Each number is 500 + 50 x the weight over its row's rms, rounded and kept within 0 to 999. Layers, rows and columns count from 0. Numbers have three digits each. The size before them is the row's rms in percent of the matrix's.

# down: layer 7 MLP down (transposed), 704x256, rms 0.0926, rows 671-703, columns 224-255
# gate: layer 7 MLP gate, 704x256, rms 0.0971, rows 672-703, columns 224-255
# up: layer 7 MLP up, 704x256, rms 0.0961, rows 672-703, columns 224-255
down671 099:460420566449431590451465443522516545562504484424443455508470554494549529437470493547471492594450
gate672 100:512469482447507549489470468448517543486508497496498504580481443442477524476564473477529518534589
up672 099:475464433492533428445517433452438445473565624514568549543496555424526518509542550489511512556466
down672 099:446483427522459519413392449577464460557533612505586515454491572396516585448532449461452329466506
gate673 098:496479531509502521567507477461543510565462430443363443475479432428600476535456519461584411515596
up673 098:577463427513490500465426561442455556500482463566577455528520549464436489494485422581437602427418
down673 097:424494502539477405537464403583555464547503429395485490519456457509537526464460520489469566493407
gate674 103:562445557459514345469472455463578458500515481519460468557509512447456502536568438464494503459499
up674 103:443559377505495507475530461491506522515512530436503473530487465553524499428564474571480435485501
down674 100:457561536381436510485486419420456464516545419438432509494525473524599490406519450602558406476497
gate675 098:577509600497442436482501506513588550531528498527404516587543533524515578517509420498550517544458
up675 100:556567559553433519442465554538573559470576535555510501498579486501552506512453467503476506476431
down675 100:483532501512497399464351604538548523506556434497495423522453477531565483539607496547562470556560
gate676 096:416562461517515496465482505492465496514470469455500492535429588563516450459349477445529533642504
up676 094:541496558472435431413503566489504529525494513513578490532424552484450590497478431417535530526524
down676 093:495545578527550506465444585536525487491480478481493441433522545534456467519499595531572560550526
gate677 102:486459577463471522523485512433574541515413446547500599583511467474497547524463385540516506535508
up677 100:457491551503501521482450474518535472461527498404527478530498549556586534491480508501467461517538
down677 100:439481545553496490515497534446557457427519543438571471546440512557523424550501557482454448495507
gate678 100:429480455451504420543482398440536470579590490495472481441437503501449468523525462526536547459518
up678 102:476478459433535439487512416508498501519585510512458464430427487456480471525522491529549516422462
down678 105:440508429480553445518470492482536532512534421521448441505452437561492539557522431524565616534392
gate679 096:500472511486529506479458499496459489515516488463476545495540383536493448589552401485533499400530
up679 097:478442511551530464508569440497508490532517499578532444427436560456500545430544543508488581541483
down679 096:527507515496503386556508449523516496597430535419543513563532530504488433434512527547497432541447
gate680 095:470446424470446533447485462473497458517489398512408551593550537577457499437492581501546456514469
up680 096:466488505498529506504530563495481428576494578532446487432483470457564635519563546569450479495507
down680 096:434486537520464464583462583466460436505449513503505474609524401471630546508514520486501512546425
gate681 097:584399460465550451566471511533511524561552567479434552440514510447463465490506481496495389459488
up681 098:526437477430561457501503528486608527532394561423432609554466553495398532540606480472444500430416
down681 101:493534524546512518489409522574564560480472491460483565533468413386528530457471504595440516400467
gate682 098:428497420406560455466614471495471465537544576509484411466473647492448514457495548500535492562560
up682 098:496568493399512466469576506433520509495515456478568553535593516547459509451491483427489495448526
down682 095:488540569468459476350485417489493573507513478447455517501507473438544523500401537514581445546487
gate683 097:447511499445517426435475509562412438494446475458465569396543507588469534554465537417526501523535
up683 097:550623474514529527569419504517504413484463533476553426421465575440498483471582512551513449454484
down683 094:525503474468441467524531500488497553501508571530524566507434472416498502482483469448433461478547
gate684 095:510403484435480485365544437606570558545420448409400457507472544575503438514568382502502518432540
up684 097:528573381524479534541524532415560533520497537463493534475509479449458524502517507483547510432471
down684 098:572524425472471495614523500472568433451455520434468543437408436499518531479517499451483520508422
gate685 101:503423524535462483521430533497513481507465550542481524600512483543496595500482421543477582626505
up685 101:449590502442517536458490522474503526556541419485545412429537491538517397487484568507509441460560
down685 100:432513553534493488467536478433454523571592442472499552441545610445405402521528579443493495440558
gate686 100:465477544510484395429481479553559442554372518541424488382504517555509574555543462506512511472503
up686 102:492579472455402594570448502450441547356593501394611507554541470544502495496468574452481476466519
down686 100:410502457499470520588498488439526506462532416441545543526585467436493486486453518457489384521415
gate687 085:504498473515611540474557495449524461478480523571533451486482481520472501459432469437521525475527
up687 092:532548452529654554535536584498545489524440542569522457437508491500523514538398544512423537494505
down687 091:509483549496508500392620458473475636584495435401465485488494549514476476402555431507536505494550
gate688 109:548498556555468449409599468378466489521498545620478542483438419457517547489508446484574473470476
up688 109:400527505450556480580449537531453450585459514498516388492515555503524485557461525498367586518486
down688 111:526504486480552541498523564458534499519498493498405488487586561475509478494472627515431498542519
gate689 097:440514472404497490516473519477549434497543453515529382564529566476447613534463483416592477554547
up689 096:427558521471543584429546505399486499428477484594522539409522543474493431454492495575604540537522
down689 095:501494518558436447445425505474577541460481536453501538543420449575495425426427460418484458475514
gate690 107:487475494509491427458546435384471508555460503447547561543566377560558483443558430489505474595530
up690 105:572564541569449558597415553527539593519513496557442488470454539611473521513497524503482485487508
down690 108:455552519492443488526544486555532562644518592476394537509498566525438516508543442499446496509553
gate691 104:573481460463552401464470531470551472482489497565482484492422529551473464446593431549505600519509
up691 105:491466402485486449536515546480502501506472493577526510494420412492499499413462517522495619510452
down691 104:539499538494501460452496542478532488575402474572469515415473477498474432552554559468517428444389
gate692 097:490500446551523460498501523486592468446447505469467581534504545545470482503436469389485451493508
up692 096:473491599437506499490472599500439481551548514548471439423467491462424528540456424545492625431531
down692 096:546536546442578579385470483545531533448443492574444463467514469551524537455581465568497575512495
gate693 098:482510542512513508518504519528547494549610499482487467445512503459493529457471423529573491435530
up693 099:459518478520483581509435496469462481349496521502478497490514450551491527565608578497434517580523
down693 099:446479483400515482527554469476486516564498530522497567491511481456591533506461462469472573594424
gate694 105:454553548520508489482469518432431432498492505517439524590565534568505577478475439411486603488507
up694 103:424524497539478477685496453566448479498545507503434495553521475444531493454459507512581574478501
down694 104:575506505535539500590479474513500465545436488476429398475491509494384530512536436536587618412490
gate695 112:544479495530510452553457639453501528522463526593441538560523549470460514414498508460495475480532
up695 108:413565502451458507403474518541570599469469543445563455394516537468504502508561472577505494469463
down695 106:512435445379512509503477499507525483527465456419503494569592604521533447468558494549460495559570
gate696 106:434490566547470582482512406528480534588619503514443495481518483481394558443500509448563491516566
up696 107:515513450537500408542445521487488471452461458572544455487468544437570505480429569533444498516447
down696 107:504523454565517404547496499408572470467556434486551539504544541419565481506529495531496487528457
gate697 098:535523573529446576497546498496533504494523387407475469478505509522500522517520486500471485581591
up697 098:519575541525496478565504424490481469523424496535495417513381498586481557451493581637460497423498
down697 098:492525592473501509454481501506569496520545529558455553591509567492422626496597552551484575392581
gate698 102:472523484492443450502523495445520545530609535483430589567506524528493573387451472534501528470512
up698 104:537463459580334459461560493527565552548602441520362551541464495601545526521478528477508595484452
down698 107:594508486548494431521471467482506493461487472566391495417531508495487501549430468450526458503513
gate699 105:474449549525418440438546572517537532499451475520502439525486595367498529471500461490485413523564
up699 104:459524515513555465532513465545554508464482505497499492586444456462538484528522510532489476541526
down699 099:535541522439496473480529463432631504591545556521475493460476447552497469568481481563437550492442
gate700 093:406513493609556428554478519567470607534544486448487603470482501491547525469580503378446507541539
up700 099:441589585499515501518445412525521531503442519474379424565432448538536541448456529542455442485436
down700 097:549555507452500467516531509453505487534526476466513486554577414526435546495535554512573481493517
gate701 095:528487618445561507470458560503536434559515473542489579553498568536389519507402420435490570478523
up701 096:442521540445532522539491450474442404461453517551562478616507513510499442449426524460497525632589
down701 097:483512440502548581561514571480473547486536498427479497414607451476569550571651409524542407428568
gate702 101:490538501454576459449448500412555437513574511460460513591530508434476401450447454559583563521521
up702 101:423475521514520538511538529471514544419445492508450501439541502511423477484565471441455551555532
down702 100:474529546490506545468490446488483509527451512489472493390521470510531484449624504440461502514525
gate703 086:475529506534425462530462549427508427590501406522529513484542509587397461481462445537525433534533
up703 094:468545351491563516545543511523499558495346493447552509514516495490540513589474479486534560474427
down703 092:466533540443538510482548497449512552400512599486444469571487561606479519483599477488505500513492